{"init": "orth", "init_std_up": 0.0206, "lr": 0.000992, "doc_mask": false, "train_tokens": 969900000}
Each number is 128 + 32 x the weight over the matrix's rms, rounded and kept within 0 to 255. Layers, rows and columns count from 0. Numbers have three digits each.

# down: layer 6 MLP down (transposed), 1536x384, rms 0.0377, rows 703-738, columns 0-191
# up: layer 6 MLP up, 1536x384, rms 0.0562, rows 704-739, columns 0-191
down703:172120161121115096112186125101164116111140139074126118128130124116133133091157107094161111161124116148116173095163193080167115140135118140123155108144129107121207102112150140170108146139060100128138167116105122108085122100119120145108131127116107130096095118115167127159160134147091121086103137094166155129106156160128093131154146145158088118101147110093140123130103155169135175103156167090144141123162099117132154089114147110156173134130147086086095120050138115140115131116123107143105147127098178141124149178161183072099105118073099109100137137101109142145163184151128090117
up704:155146142110175134122130134140141138101137143132109114168138122119120147093103122127101109122159104105078121096101152090102179114165119167165150127124127090133116174094139189134164125136106094132211070140103107115165112156106150146128128150123171126136134126137092151113123104147126065080101125093101128115112106129132097134135140143127117165115177154149129098088162125145089104161118158101093138113145110121130048202176136097155132169082132160095110090105126124175171123139045105136130142076115162091100143105100130144126148096157100158146157151092112109125124101106192102128
down704:135098113183147088140128069126104157204181126038102111104116053120182131157119080108125135121117113182125173114157140132089116167120117202146162116157096145148123066147133117081150104142114160164126157092172119062124144154112102123120169134191102094145117165044173077096143143170110133168147127121124122126092121112093166140172129093161108109111085107152127138142121050168121155099115123113194110125084053172148172109156109117143153177155146118118076165164104135092113094153130167142210112105171112129189161104106156101125117116075118123075129071074084130100115185170129113123
up705:115083115082093059147097127116170073116095118132064160171181147117138148171094085140109119150109171159091122072187137082179122103111163162161174151100113126163126101107089171092133104148155129108115155120091122099054133122129121154137129158118075153124091109154162091142152080181126197108115153180199144128122099188119149096129142158142127189170150105156093122142143118169131125106150155112133128135148123121188130133168123060157128126109101099067136088129156104151120114096074081095088142129110121128136159136184170113087117142100139115127140109142094108099157073081146091093
down705:160131106140163091105138185138113106233175105142110119157137175109149098076144115132169114131123119134109137173132137097072099184180087145137151104174111110167138112087155166116161154143105143094143076056201131152134082155151137171149109160121135141143141116084114127120075120153131119128093106131118132119116118082133095157124123129134089067197098127097110113218092072035146149209176160134164170080138145105140173141130126193183166105112095152128111157132115093097150121133201127160145130174118159113140126126147175119156098098146160080141134067100139153133189098172114182142
up706:118135199045094178120100104106140158169183135161101092144110122142079169098139088154143122102149083076129143108154112150137038126124199120087138150164148191151155167093050096091139161104163077121181097115107109099100108063164107157099117102090129108159077121072115129089129142141118120111125107103138170162137111183104163084149176096186107173190101196193127124091083108100078090095116078086088088099135156123105118163167070171127193073113117104111116096142146141183121151119131024132116152108059168173122160086132181106147148142097188179104156130134177175168138100154191184095
down706:095053134136133125079132145072163176121095123120082189147115117115123121062145086093088141177102124152110126080142077140158138084093177097044110103114108138186075166103113069094169183141100093072129060087144128097120160158136217089132049105130132120154170158104176136139122221129167147151119097184106148135142138142128096098155167138152121125115148032095147122123130156108092190123211102139131155080160108158142148168090075114165135224080126083114093167118115152145056167159167126115077142057174171184091138112222078091137115157076155160118193130168164133180143099119129156133
up707:145072122100167118203119069137111152100133192126120118106140118142077095084124107128137158123103059097138122117138118132103102095081137139133119171160107155128126092119123147146101167146165153101155166133152112139109185075136079165109130095129096144147141138114123145150170087115144106127124109085092089112181077091094118130126116110166170149117119146118128086132141096130085107114163105179113119094134156163135118118111150139167120103110140101122069123101134071062143166108111134128148194123118087135131172128066128016061082190165151143117156151149136119174111162153121148136
down707:150068128145097108123137118112142120113138140136168112138154165122100104104132165144124150158116143120096123108144190111145132096071120107145146086152124166077115134170128146118114089160171135124145162155115125111111090088149106080110128154130159207124138140080104149107139156174089113145142121142125105121114132107199132154136125110101119116215094122090133159168117112116085094166117096078122141095101095077102161090071114103178113105100134113135126135089183146110189083170132104177121128105116145119112085140145134170153118127132120119169087103108122067121191157130118154121
up708:186088205083217162126037188118164084054069079213117049104104113116067093108059123069092105185136183150226228077082163155155103101189142171136195220051118110161090115221061150122117001106072127000096118176118039130195104149122073123046154180157123177179018212156113138103075130124156154121003136212227143076072107096164156173117085073131092222180149065093142089153142092181186202125217098091133127057031072165187039205212211081144144119120214080167156102230199022093091118119146103062114128138098174155197114035102143069078131080213051154144084154062144145190201082111114124084
down708:124129120121133157131113130141135118131125122163163112127125133129112114126110116129146118152128142133141134115110093134148152097136137122112140141125104102140122094123107137127151111092114124131108152143126118148151144168102120106105133107144146152116124146113093148117124098134143121131110142138128135139160130098141138123103120107125121145129123153117123114119124081130137116079181130125150131136121121129122135141143142130131160122126138158130116116129128130128141139094159104143136149131119255102113125143126132125109142136149119131109134129092150102133146138122086100141
up709:117136107109073188146160137086098149186126124162112171112139140159108077117081104094179083146183127172151148128145151073130097110107139100107107121139109125053163110125166181084140109160129141097141172092131107107055155088101084125107178137083159133098128116165121131209079125127121071113123144094083084083129120074142140120075100124135146112173167104097142141126187090131179077151174122153128139167084213135097072135138121108166119145160092128106149186195105102164164077093091138105107149162087089181142142130126163127136129103123132067149123085126128101132153073105131080135
down709:131134120050116134182196137139061113064150116141170162091168106145144153149096139151122106112129119130096090096158174147130081088075089091097112133185156212116168130117117115107142049157127172080134178123107176058133117170112112162160097091093142171125173113114157185057125155127122082075090134130124175107094160116114102090129141126131163148127157141131140079089154144140095172157178139109128144159134114119120146133072137136155147118071141242149109107108103104133142120133160102127044143167147157072127101083129106193063151090171147172143159158126148107099131107087145095118
up710:126098135135164110127107122139067137074089129119092181171163099160077073150140132113135151205158173182199123107150130214162116114170200154161128119117110120134134154109061164151180158118118092178090154127114133162121134119107090093153123142112179169114138139143173108090097137177100082150114164195199146108150055110112143135083098116132144131120120139081102114184136109164123097140142118124147122086158085120171122190178123116202157070018130155091087185075133131093130101108060141092109096176133105159103118138149068156103125084110114081170179133120165110121173059121185115113
down710:133086118124084152161087075157157107141173144099132128105124190185205139114109074177080136147102109162107113166163154105102127146136110100140120150135100140112069155137179134095137102159139172105165163179163088154119185176148048156165108143121144102102115139171166121183086075118161154141137127088109169139094123146147111152163109157109143162123116096125073135105146117176050107079109101128115151172098103101113078143098103062127116138137166144131093103089102141112084121124097088135110076114143176143089150141136169173147082078097131097174079190119156139098140118175125103101
up711:064143131124122136110080121110072132145179255154057110119149101179099083157139059107145104167083079120145111138126143110124089141152097115158108102176101103163089165101083117113143158174168083124116143137081074139052089113165135125095119105139133168127108148154108086164048138198113063101076138191106093181157079136098093184124078125153128135155120148133139079046159038197075195116097188194187155155109103204150101140060108121072119115139143168141109116100108099095162123102150170144121115126125144111154115114120167137114156125194112103111137128123104086121086175188185128100
down711:122069110094094137129194173137142131093089135118182153151101135124150165110102205124182174194081129146095135114121075099101112087148199109105111140121119132086178138066090142089109102159108180122081133201091096104182108074140126111125162158122112121113158025110126107193081080183158137127039149112097084104131101113172117200126155194156170060095098133102099128169116111102166037105138140092100141063146063130103128074156110126131143113084097112160176105142150144183130056158174088178098109085131127098205162184155116138133111125145135150138158155119039162135093158166077127179
up712:119088158145181120088136141090074105149105080135068119134120095139180122155108124107131142108130126152140154127122107141122138149098080122133161094159112111141146094111116124139153117144050133101175143153104118118093163093168125168150120140130139084100146140154114084154143151192101101101112112144143088167122129204163122134138075119122138116101146103169094110187109146123154151148129190103106078106110077152167141104153122120127096180116170159120112170119108149130174138119156101165133096140137137133180131128116087138116142106133147142088094192142153072103144123141119114174
down712:122137138134126114087101155151192132109129111107161092161128118135144188143108095106142124148081104126168137106093120101139135119141159147128136117108153197107213109123153142150113149146083094241157093084148078165105113110128133083184187190099124153081113145136165121110130192101139106089161130132147151088141165128141145190134099130076130126118100098108133095153137099079157137127167108084071158110136066166111161103132139180110123120093090096092119151152136134109115154171138092171099134198114113150142193110196121147138114087131171075123120152171092132172118086113137094199
up713:159138103129116139124148128128067081125131140125105164137088149096137102141169144168119089198165148138110131118110124139113099134124108120169092163131144113104131178132133109123110188106135138136157163124128131159136149105120150126113157113142089095173135156157110054117142111181137153126082211140084151132122130141131128160171135139128133155149187134133128134118055127096171127117168133153150054206102142158085151107111147102065110130186219136090139113097074111116164099117062128094141086114081148123134117126103139165133118134132068123174101115129120119148122126126127134143
down713:131121148125084123125090154146162121128183154138136140154119128110093112130130136089154148076101119109138100082150107118097130141171174099173105080156085077128167103111156144117172123160074155119096126139115133135137092191193139132093074092165110131108158088093083161109153185142125130146130086218117127106175188140098135101114125129135124094121078088155106116128135089171140154118116150120145162142141101112175120077103093149106115108136092138157163144182121136161155148118187109095095143157176099101104111125134140114142140182125166129123202158151160079112130115093130103115
up714:142124167149150161146124137182125194119089099120124097190123130205181119092140115188156158152120132133120163116090139087124129102168155114125122190152127100148109120111130118091074141062081099146128067161162121148182142184079128113111163178119150115093125161135144133123160120165109168125142128045187104163123126152113168162158171077142120147112143147119132134147154056126120065171187083162084114105108062157150120103200126102179081148135081112083122145173156149123147159096096075108168122045108067055168107132128048107117073088097163118173174133129120166175137042168077120173
down714:159147169124102082108161205089088135134159126147150111148116152122125151154133097177090113160160167182073031128128115194142114074169057187055115142134063143118144165101132101142208100158165111122130133100104125148074120078132142112098071113197080150167130130104142159166168136147146141089067178195144161113131091093144113103073112149127105136090137070078118088151168168134085107096103213099148131117128126106170129147162157132182182083104163123157126094128043104153120086137168090110128184212081217165069107159139131085147132159161183077073070144118083143150133176154082140139
up715:144104105156128106192123119113103091154147136166062091152120123106134145156124123111168051127143118140160073132111146098158133128090086120111196116122129163097109092147102157084161112065166145103123165145128125142145188128153104110120146140110129142162099121197147093166103137158151108149125140100093069105111115083112120121142122111102170155176130141130137154123145053106113082129148125170176109141041101166119143119159114153149157110107130156118104118134104143100091122119139151181164096122079138093149197189110123087110151145102095099124070179103137067145154119152122115143
down715:142109177110096129060129158159117147149145112117130148111135080194074084076146058119120152159140172159130199153100124073159092154199157122136149146195131149115136097120093182113056205125135107082139121159133138109118123116121100156169156130111119132174184157144108154095171144121196097096132123155175118100188115139131104127116133129051118098059119087152129108143123157095127136138159098158063188077145137146105138157095173082063068150127096105101163157134155137159147139120107121074146130158188110138143081068188006139103171143162189099114150152224134114105110157124118137095
up716:135134123096114147133111158064127079145120101123123066112131117096121135141148145169119107132113118124098096108140103040118094113131158166144152148155117088159080119138138123102105127138084090145148141144092088145099139119115118139122119110164118174123122102165149146135110092103139118119129118101162116128127128119168098109124103106151132149113155092112115113135053138143098078131097129084140106123106105151126113157092118123095050152140174149120209096109141128141196125118128132113138120175136131139101151096153104127120114123143145094086108130118132156119149162114111128128
down716:094139094122085126136122149144168125132094069071124123066126105057125155056108110128110111110076116090076119155120130105105147106115178129133095156118124137101156124126122126137101131136139095191156111202159128061156132129152173063088124161163110119161144122132106118133071072144099089107103108130075183091157141097122070132134141141180160066183176105182136145173141102141115088116118130116124153098151110094106093158101151165135165103116136149093119107078147116153122067148165174122160128111109134130180125082118165166148148151100097157127166121121123107157132088136107097093
up717:113112108135136107198135177078148115098174123150132154105067102206136119104111082120078133115172139195146140140092101088174167118165065083193207213104112127124100149123098123105147067092120060130114174115098140130149128107126173118116120126111097100142113132140136162142160103128193098140137100165147099152154084132090092168087118134065153167099162099083094124103094123104127109133188180098144107103133137158155147121154125104142062109115203119185120239157168127137170125114108087127207125125125091127171184081105107131100069137117181088179134068124120085114107079127111130154
down717:123138134168110095093116116181087114189106146110167142124156156143124131147140086062143121102124093112128164078138166112157112105109158108115153108099122113172104103115117094122112109161238148153135143125125133114174168145105168138156106173139134109124095119134093143152095113113103191118099203132141175124149158147121171124171103130158118144123120138167145127192142108126132140114134181134167142148140147110140058075115121081131167144096134107148158112152151168110167205134076162069133105149172170131158073165129120126126111129162082155154126104101167143117129147148158193109
up718:154070131148129154163120142118173173143151076165113158149134114044148085165088160157127109101060138104113152155149087175156111086120118156141151144111080087194100130147135168107133125074144118130151122133087100129080157093186160075102101206080080136091055157158112112136081107195049191118091189152209095144124135252161113193150138059182159130117101179156117072141160111132072140117092143158139130063159132119136088114137185171213071081099182124133104138208128110129115192115131089152126113137108111103111142138158136128083167097136160092103090125106128152078171099107163160118
down718:128108124112106124076122131137132149170147101089141100149058187127101139118125127121140176116113141062142075116128117107136130102115126132157092146146132153135122135109072104161152154128132180180146156160165162108168090140093137121155120118180189095079065138158158139104104152153131121134146153093070102092128131158167146117133117085143153128160160105155119156129129125086158171137130106100153139137095117032116106130093111194114129107115106139140140130084092121117149081148111091114176127143136146100164138144162131104180142175164118160129164094135129108119189122098126094130
up719:152116133107139134084086099107143120087076122151127103116148106144111128112098139179096173163200063094203084138124131156131161131198097115184169117148178174139090127170188133175102130166096143089112145101092049143115208128112117181074113164113105103220161127118143096160097108053158174135126189087172192126085122139117162158135108135104095155096076099149105110145124118179154150117151096115119121120090134168178114088143088150114074128157099108129138135129192124084127136123162115133128068126167194118073153123143073156093216123086126086102123130093104127166169084160137105133
down719:106088152127104118089156151117161135090138127164142161116128165167110069164120186101073083118110086079084104130124111127142109144075092149089106070109183111119191169101071129113188132082161149124167098108137126128156153160098144124089138114209157102086135134178112155115187139139055103141170121170152069113132097066102159171133097150132127153152168045096204152144121152109109116100148112068160113140176169082092106133135095145126143092129138067113119130157146057117097200159162048126121097101117170129152134166160173124085107106119150169166078124128135075126109129112119212101
up720:077131106132135114134157142098078138151101129134113107217158121163144096092146141154116108120097118118124113137196108144068079098152080127186132150140106080103177156135121092113105169141136103129157132128130091131080199109141155099122083109134117134145148175092109135140131145135049155101105092095120107131157106152136108139164159110150116174128123123118078105188121145144139150170103152112118074149133167107134155148156199108191143145133115090172137116145126137113156047055112152173134086128117114172152141115104112070091103142169127123146191141180164157144141135181156171143
down720:117135167058103125159155142159145063106117071081163121103170123135120154130083082138115146106136109146135098164108084114116089138139139163099146070179062143175203117148107151119097131070115131146168113082147129095162107153128150078143128113130127117164155109102069202097084137153078127183096125126153100155183111142121136108170114126154135154098160121206153112124122079137154194104151106145151147142164131097093104134100100092144083112099113099159140133188149146183097145162119128110127072106137158093126128110158188161098071152103087116179120151120122150158156142078140144144
up721:164125125154255151123084078143149188091112138111127147188134091166131132099163130118182143124125074093155126092156111103088135093091167124197140127117135100176151139146070178170117137109065094105111106106129020148148087095196135107131116161119103131186053055113157069191091103160150109118165122156147128149132123108152077160132123096130165188155102108145112119090139130110139093086115094113110119114185113158205124154201157142128107176174148113121089201131188171084155123152144117133131153141158081115146137098119082115126209055147163092148137091183128130153149091158105088150
down721:116206069100045109101098149142155098139087176104170102162098118117112163138103094152093125169145198171157143145074093160160131066148110088057125120134151104124195126126063149139184149161177111135132120113144147119166134168029053106100154135069175165102140185131066133051164101246173155153086159065186122104089149207088128144076101111109112109133160144167172105075142060092128151132168133045180113205109066187091189129077114177060128155043161073103100129058135096105122115148180168133054116125060110106045099129123155089148182138104159116020081131183129025122086112138137099189
up722:166187104111128094128073127113121181145068235128103116172087087131074141125132123140158119142154068167134098171167156148089114138125081137143085120129122098119118139151052109085152181095149084097128179148124121174135159162150104135119154136106105101147110088102107107148126080122096122179095125125099174124190135111108143161169167163123134135142133119162106115101073144108083111147127165108214090160060089153084131139118113075144085110096141114171119126131110183123168147133139094116126159165169118184153174149131127138071082143112129159128149163145165097109095163156144064176
down722:195110102097088081077149118131145160187173087167128089201120130116125125119116096133144087216109125139084115080134049144113122139155101118113125156123151114090152111103154130161174162132111096113103123112095155094118116145145180153100190121142159108139111130183134192133113157132136183146098083078186152145110118112133098159193163128126174099155156105075133159122155120123146183107181126229164119104179153158177119109121094110114126112188085137126113084122165135125168110090114064116111127078091095137200081102118165125074109162139131167147142149191136113150124108139094099110
up723:168197091150158179158079155123128149072189125140153131145127116121124170061151113182138160165155140133172117113199039107162137127244117095090151124152113130185119110114142152078162160155103135101108122091118130125162091081114128099113160163138155104118131122164154122150075126122161155173105119105096131152145138168138134140120132142088066118120091168119144138104178126102069111144108085138154139105139104152111105115137143120121118069141070129138139116106129095054123218141207138088077122121176159082060110157152139089124184132149125148109090088165103136136157084126179103103
down723:152042124084088148152127137146107087109138106179156167110100083107112058121155083126178123164161143101101172127094203122132171169000098110136089102055058125065130125157089178076140130137106095100124120136154172129146159099096151162164103089108187161088126149110139139134127110128111094165083108123150131144188093090125094140134108088153170171122152115135175104114117173140110124111137120134119085151137164082070157165098120077171116171076189146120097101099109168231122075086112189157142158121169131188134137174101185106096073144104058128165165115158122130113152088139011203122
up724:128113090108106128165124096144194129164082185168105158098187098121028148091132066093207091172156098145123180077101113125106159086128146146123077187128055094145126122198088165099115084138060143107069088165154126140131132127168175132137143191064088102179118129147096132129148094135125108120108145120169110091165118096180142153120098107098150152132089185085147139184125120091146096121151120114241113004103185145181107120135174110097190081098092063089126099159174111138161095143129133068130142147129146133108129145113147035110127056097216137183154037151157105151192168072129117132
down724:134217155136138152060172187124139085146106156165146098160104088132063184109177100162139117117141180144078064112087160161110071139123128129150106134157136146182145144136123112123143091089110118081147158174108129140062188166106110086112105099104126148086130120188107137166111157113170168123109128139094100181132085151149138120168159171080121113183139170104210155080120110156111168129172161082197108131131110149122139107096137162158066180120172161150159073092111090122134097112188130172106114133085218167188156151106107169143210198089036153091069131116133150124138114164159084193
up725:198111151127110131110109161134095135149111115114156162143093118109141129107154157156145113145124135115119128078170106119121136132137160118148143113148109100155111156096130130118146098126129129103145131136130149134114144145161188117115112148137153137096099145171151138143102070162114119130131115087123098132180099115125099166117160088123120122128124142124142114159099140136121108123123145165135111143134078112106116110056150130133084107089140151115118122125172117130143143125123153122157123152123155128132110175098096101156155136186100113107129133163144133110145126154124093130
down725:150104128152112149123141136153118170125094135152144080116122177113139112177128092146117145073098143168117153127104113126118140145156139125125121133119128151148169126118150132188054119121188121148145116114131107122096145154142103120141102144119089114144102123129129106145139148114093118103161097158169135109143143131115138121169147158148109126099122188171127126163116104100160152146080141148185191105111149144138132131074124089119140080140150124095082148130125137095077125149038153182136136089142163126100156103096111104175130145157124138121131114117073098121053157147162109153
up726:147109109128134099117110166122125148108103102125085156152122119165130165107122079158139131108128113134085116157170132112145183121062119149170141114181148191148106104134125192124100117146089128169134179118054098059137156107134121171132189105145100115187096160126149137149113129124150099096080142146171112093067059151165142196135063083115149174103110192132100141196079159110131131113154170065130130138115123098135136103129129093082079108053147140056127152146114124168114107152124070106104145152114134146118152093132180158122134103134135090112133138120139097132153091181123133138
down726:178110130180143178108110141088124106162143137087163069115092118144152109151087101129141116155132245166054120143171142134121120173155074141116164141167097069108090147127090117115084187121126086134141113137166144148108135106167097140105065127098175106136209112172117131154142142112108104095166144156137148100097146142141064101173197142146142118156105104141117096093122159182122121113107146117117176101161089111197158152169122120103148141170142129112129070099115120162128133154121160189144081153169096172125184147137113127080137152094136173100173113161102073139117114186129120108
up727:139157093138123092137136112175184149181116133172093142152137130140114106181116134108123133138094142146164095154117157113199105137144107088159123160152129156132111120166088115059145153134157088149157198142133170146091146094129074100115177099066151078101143097133122107134132118088115099117162079182187136105151137173141172089122096070095118101147144120128089159135145096123129104096146046085185083068089163123159163096152168140138113078105140131100121133101132105096095125129223057138120124119075119104170101173145101066131111164102164121131160150121169103113158139108163137145
down727:155083138089111096120202130108156120119143117090120153182113110134109142079162123104097121089115182160121090139175139111122159134204181148107115091152141098107116186138166141121081141180102075212089150158145121150037165084083085102204074139091085141131097117143135147086112126175146142119125139160088107119073090079071051103167085166136152119137150080101093146122141129114164147133151100147117124149164098102108121128095183108095094136101090136122113139093133108142114168109107118134137112130139191171115134136138158143110154121090166105144162189095144099131143163113182150109
up728:123103118144143086162082141146103126119141147124129161115093093117106082109148151142147145141209219174161152061151173136088140102117117132170054140086152109163095165108089108080123130119152122065110137114111126211153087111170115095117136130114110103196119101075073157192130100154088083148142140074145151126147108085142130162124111138144139191082110149134096178113138084131136087113141110111121129096090198157110124128123124083103148141132115151131144147151126154129175135094088110113192175104128072129150149128115110167046148136121143135176141075149131151117175084091151091078
down728:179138108113110109109142153100092152114120165097148087148089179136126114090069127099133144048050096076098169089192153140154119130158088100085129151188097097124141136091178153179128073124109107149147139194157074134140200129083118175124127131092120087116155118151182088124128161103157121131088108148147106087131166079104119149058101115112144100161098152149202128126173082188127099195074089087109163127145121169160109114098143064167054181128077124133151137168110131158086140098134153113150128101114170118222189149143149118164091081092196184134131180089051178105153110129039132129
up729:132149126164142205193120135136111154097135141104148082134063146173139145100092151101176102174123151146171116103109115110179140122155175144186125165167165155120135158099121146107082110088055121107138157151189142183135145112050119172122146114113119067117143076172155104161164125143140084146116168141153126124186106171074173120198174066162140092174151156108126109090073094093130088154206032107158095118104140127140136132099093134133092119130122124131213156147144165101132142106115046092108121136165070083132148125135135176108108129100097132060097136067147116071123091111085165145
down729:094137112078138063072110156100128066164165173108058187117180122106145104114176116117139151103143124164096123117132182075113121071147085127128108135086095127125070126144121153113143125145177176112086100135133148102162074108201117153186142149094077138089119167155124117155109137113115146135150088122114079144133125120149097173095143156089144161112108106164125101154156191147093138067099194119137137140155113143129104142090086110164164118097137138171084095080089083120138171160119126115159146142097181146075109165143120018107122126194155101186099132156155119111137065145096146062
up730:087132116108086142189135157125096056128094118182140103141113091163072119125156097157135090138079120200144121163101193095155108148107099135171171185183122120123087152128100109144123157108112083139138126149149103126120191119107123142089100103109131171127119114141133165133131116079163104078116114159107122084143103129080127136131059114101128178109180152135133145148089164159151087165121206113144149154091145139138108079090152189182149129103108047138083159114094143092127120075166105160111173030144118133154117185145070143097087154137175066155131110120125082152087137156134172183
down730:122135178123171053095139086148043177112114143086123098198115118080174096162144124203069120113146179138146095132117113172127124189115103102134142110150108116107139171136134131144082162071175100105107131086128140229153099110104160088139122130176145136119121158128183093090115136133117139154092120104177174111100160157116205168069149146131140072127081134162140107159097132125108118066110139156145132151164156117177094123169104083153086154101155160156153074151173112124122090145167136105144128162074183098062078106139200106030098142104057140144123087159145167057128091085121054122
up731:115123095153125135156105162151127106124113150182121110126121143098090087129128121131132163124119137085150082097138081188141087128100152152088151111133102127153138111092039128125166148131146122142129115163159154118091143137153156127115092080098129201122136107190148126120135134139131129150142096145141140068125101144141124089098140067147155124103135110110146116135074137101147095098146116124152095094106160146111144149168084145189119079100113107079125128089138125137143122130144112146136156172100179132141112161117111119155160122124176158151138112109121096094124125117123150093
down731:189141158114106151133164115123119115145100171088136072128138130126112074178114191177116124164104077123132141164147187140152079135130112180129163129156131133133152075156092141147072138094155133155121127098128123095145093133161122163120121120097115104131153104153135157115132153094097099137162164131099120061159118170141171143138127116148160093115168105129073136175129119150136120123154077129160141125139186168117169145143160183153133122109181133057082092141151149123118123162112129141120100105164114119129107094132118146162107124141129117139115146104110123092132135125124144112
up732:066107171149110149126126103124073179140152110112110148100079135139168151128153099119126127112154131135143098151111140143133144132080140096127057114099104134108166147129118141078139131168121146115107128094131138132128118112164127131109087162164151121102061092156183094142115060145096151156156138119130138114150127112101138135128179104098061134111144159095120105112121131127109063108113123166143102122140155101144104156161158147148112128123102195157121093091117084131137102143163113129142201150114132108084154174114120153087155118082112101173140121109134117094117143126118132081
down732:080108185141173134123154124191121091103176135096187136103108127103172145140119163103158128079120173075103152139172101097175122120139186100131070115152117120129130083145158102151139134103076160101127141132170172099160101133110140147111131066102156173110095108144072186094139159098118105167139164150164122142194142159080114140162108075173131135123114093138136128121155130151101184126102113136132159096193116116132091093112095153088108108116161175130151086182148153143072152124094079123154137164129153065143083119117149173094073115140133111169120129069117120157102124126132157141
up733:135129142159128135112163096061123079056117173134131084202135113187103125111136176191081116135107144166117095173158124103147095120106131081123069138182179147122106148139121116131112163043042133121155105123132161129112137148167097079132167144165104151134112178112111154121148104172153101059094149134142132158128106058144142179155122139039098167163100102156103125133112088159132079109118125131113119147140063145111136117129111100162117129143173112116158145124117106113144133141128138124172126125127134150187172100115082067106160105206082081138141131192124149081086114095126130188
down733:121082172090157077130107179169195154149118110115136115108089097116131170092109116060138084165112099126124129123108118127184129179152077149114182176086133095110116116133116115102142177167175119144117106154141125104131115131105141144113150164137177087166138113149120148183088110119155144106100142149113165045160164147124135124096109182202145125122177181104173156108124085170125156143157107099106154117103158092123141141140130132110138074111114141115128066186146058124115120071105117141107175153142080135100146155163101101151133147091125125148156088181110149129107093149159177099
up734:077155164056173152149180123202137146125134098132120147119130081132111135114144119140140194152133110095124131131104159134120107113136141125117142137113082095166100113076121148166089144131132158120108127104132102178137090170123143196106127134136166096129056079121103135131144096118109108121162166107144073126168122122145095125160097106125143165113134134163151112069107116146124145113114130168128123109161140092161118119140149121091132157155133140128115097158101152157135152121117137133086104104092156084135094123162126123148092116155149109155143127150121152115117086120134136106
down734:198147154142108118126125083082148122185105113158156134147131149132145091100212116205103137097144110153104168080181115137104123113146045121110091120133095101111117166071095118095118161152126140092144148151122106104095158166132153102183104147089099133144136124129125122128123120144140082162127121099152119112109109103170096107120204184137128081069130145065088090119157141136100070086109168153150135193145097169113137093131127073179137156157120149124107130119141103116142128149129138137150092107104160129119182141129095103120156132137182121068109120167079135095135089146118114167
up735:153122122108116138131099086048155137156117128136085148183151130110116094145118107118093111140109092156117114151112053134146104086123101158122161154156140138099113113129077145133144135145153114118117163146149101183084117121090098177134122123137067088118138115153097105132127131152172151103119131128134108083146063150117138095162113080103129130128108127104084134175154112119130119159184123073137121131074170127204137103104082096172107152142125149099128143140127157108134071117133132123124101103116118103156157105119114174129123142090174123126139141139116114091097126116188083122
down735:102123170148118156156120185163107133126105089118166109127129126124180078117126108139124137123148117090134086102106144145089115125156173131112135111086079097147138124117108145138115219138143117137145083143125135161097120144143132141113096054170161107156152143112112153097144119073100132094139132138084166113108143133171181130096120140146105129124155118133199086129136050149155148110141145056118117117199110106122086154144141132113136130123175107120112108126097147118088168171082083113078160171173036088090073158120199155084151133154152146137130116159138134138129155101125114122
up736:158147173124178178199131073094090095091061167101145140126140091127115167105116109157152087151149116104146110100077136125226105111153124143167131151166144086111134099154133150154152133146096151144134124110132021107157135106092099069114135072142062180145070166090137133049126159115164080106107137152134130127151132131105064136190118129067146132145165158121135150142088117116137133150137168108106108115150147151088156141092211085138135121108135146160085064141150149147128093107147074113110222172128104092136181092147152119020143124137100108148154106097130080175191091090132158186
down736:111089135164129119138113111152130150160172123123171095120149099139144152103130113096118124140125119111153146137116091148098121113121128147183139118142127136105080145093132155101145158133097117122120137168188139117108136139118136129135081130141176123113131143114112098147149111163113116140166129128112155122121115122153151123124112123141095129105111111119151123121153093136107099164137138142133111125096142160124132113099071156162175117114126132162135153136124117123130120125138142128125080093135235149140119129140160159132163135090125088094127140093131102119145107145122110116
up737:159095139070125135206116098097135087079123151150085112116060088156176147137121134120158107090151148143122177138136088126100125141193077160074127107159107072165179140108124109156121181143134160126150153111134146129145203130186158095147111123156150112123121166183111068138142148137127125139100113138080095167128065147135094124102146182127186145156116156132149160074133134083106146155178128137092100142080094163151132096153144098126024114029168161074150103105157112138096151116119087155240180176041133131129159150142162051100194062102099158163050122155120034137119080110179113149
down737:093172130091129187145147128118159102138062141181073137069174220137136170107157164119134133132118122158182190181039164170152087109110140089070141098131204142082173131156148108119098129056128074100124073114127119108132136165117073184173215198171117116097125088098135164114134177166106139156161135129146112135099079137068063073133186101146121158123122178143091107069128157106143147074141125188163091098075140140124155184102199187141103142191077101094118118169162079115193183120102190104099033091164127120143116103097187164124134097109072145137199158161084168149128090097146201118
up738:105140127088199151136146000081161176055164160094132171090177075124157094133157062148250148185177132164137170175121140141115098130172224140125091175103099073084101121096147155105121113133128150120161191069143072212128199114071122146121096085108123145142132139109162081102104100100168149116045107159117107161127039152086060124142182148100140159137082162155155097157071141076128130135150083048134115113121159123129095117153070100098058193161163177107028174167099122157111096146129080067144173055159056061116120111096168201084181158111106102070062125101091052137155102170162134074
down738:137164028086109140149216169086154146129178188088089143137091132147140079147085217110103106177133034076114078142120129074107105165190081138145095150104128151121179133091104116148134087089105135086156081141105110117158118112155144159123101112064112225153161086088159135117211121101128111106139042058137126103168152168142127150137152150090168121149057123106081143186176162114172138214135161142123111092138081114129151126074189106077169194128116116117141127132193130121133121105223105166162145196130122171069060115016168167121071114174100142147167137168077097127159158137124133122
up739:074161203164158127148118135164149141156135073134161168098144133154125143144136127115162122072103160126158179096144148103115122135092125092169105085116108066118072103133160153123079128128118133139178131089102083135144143121160139076115149148098188074140083105107120151152156086126172067165171148143154115164098154182171210139160045109149098096177070156129117094145125089115147075110164081161188118096139116156112010132110155169139132173107101099086063129114117092154106155106100134138231229105165112085117140133099155109061162163196145046188081114118124163184156160091128135151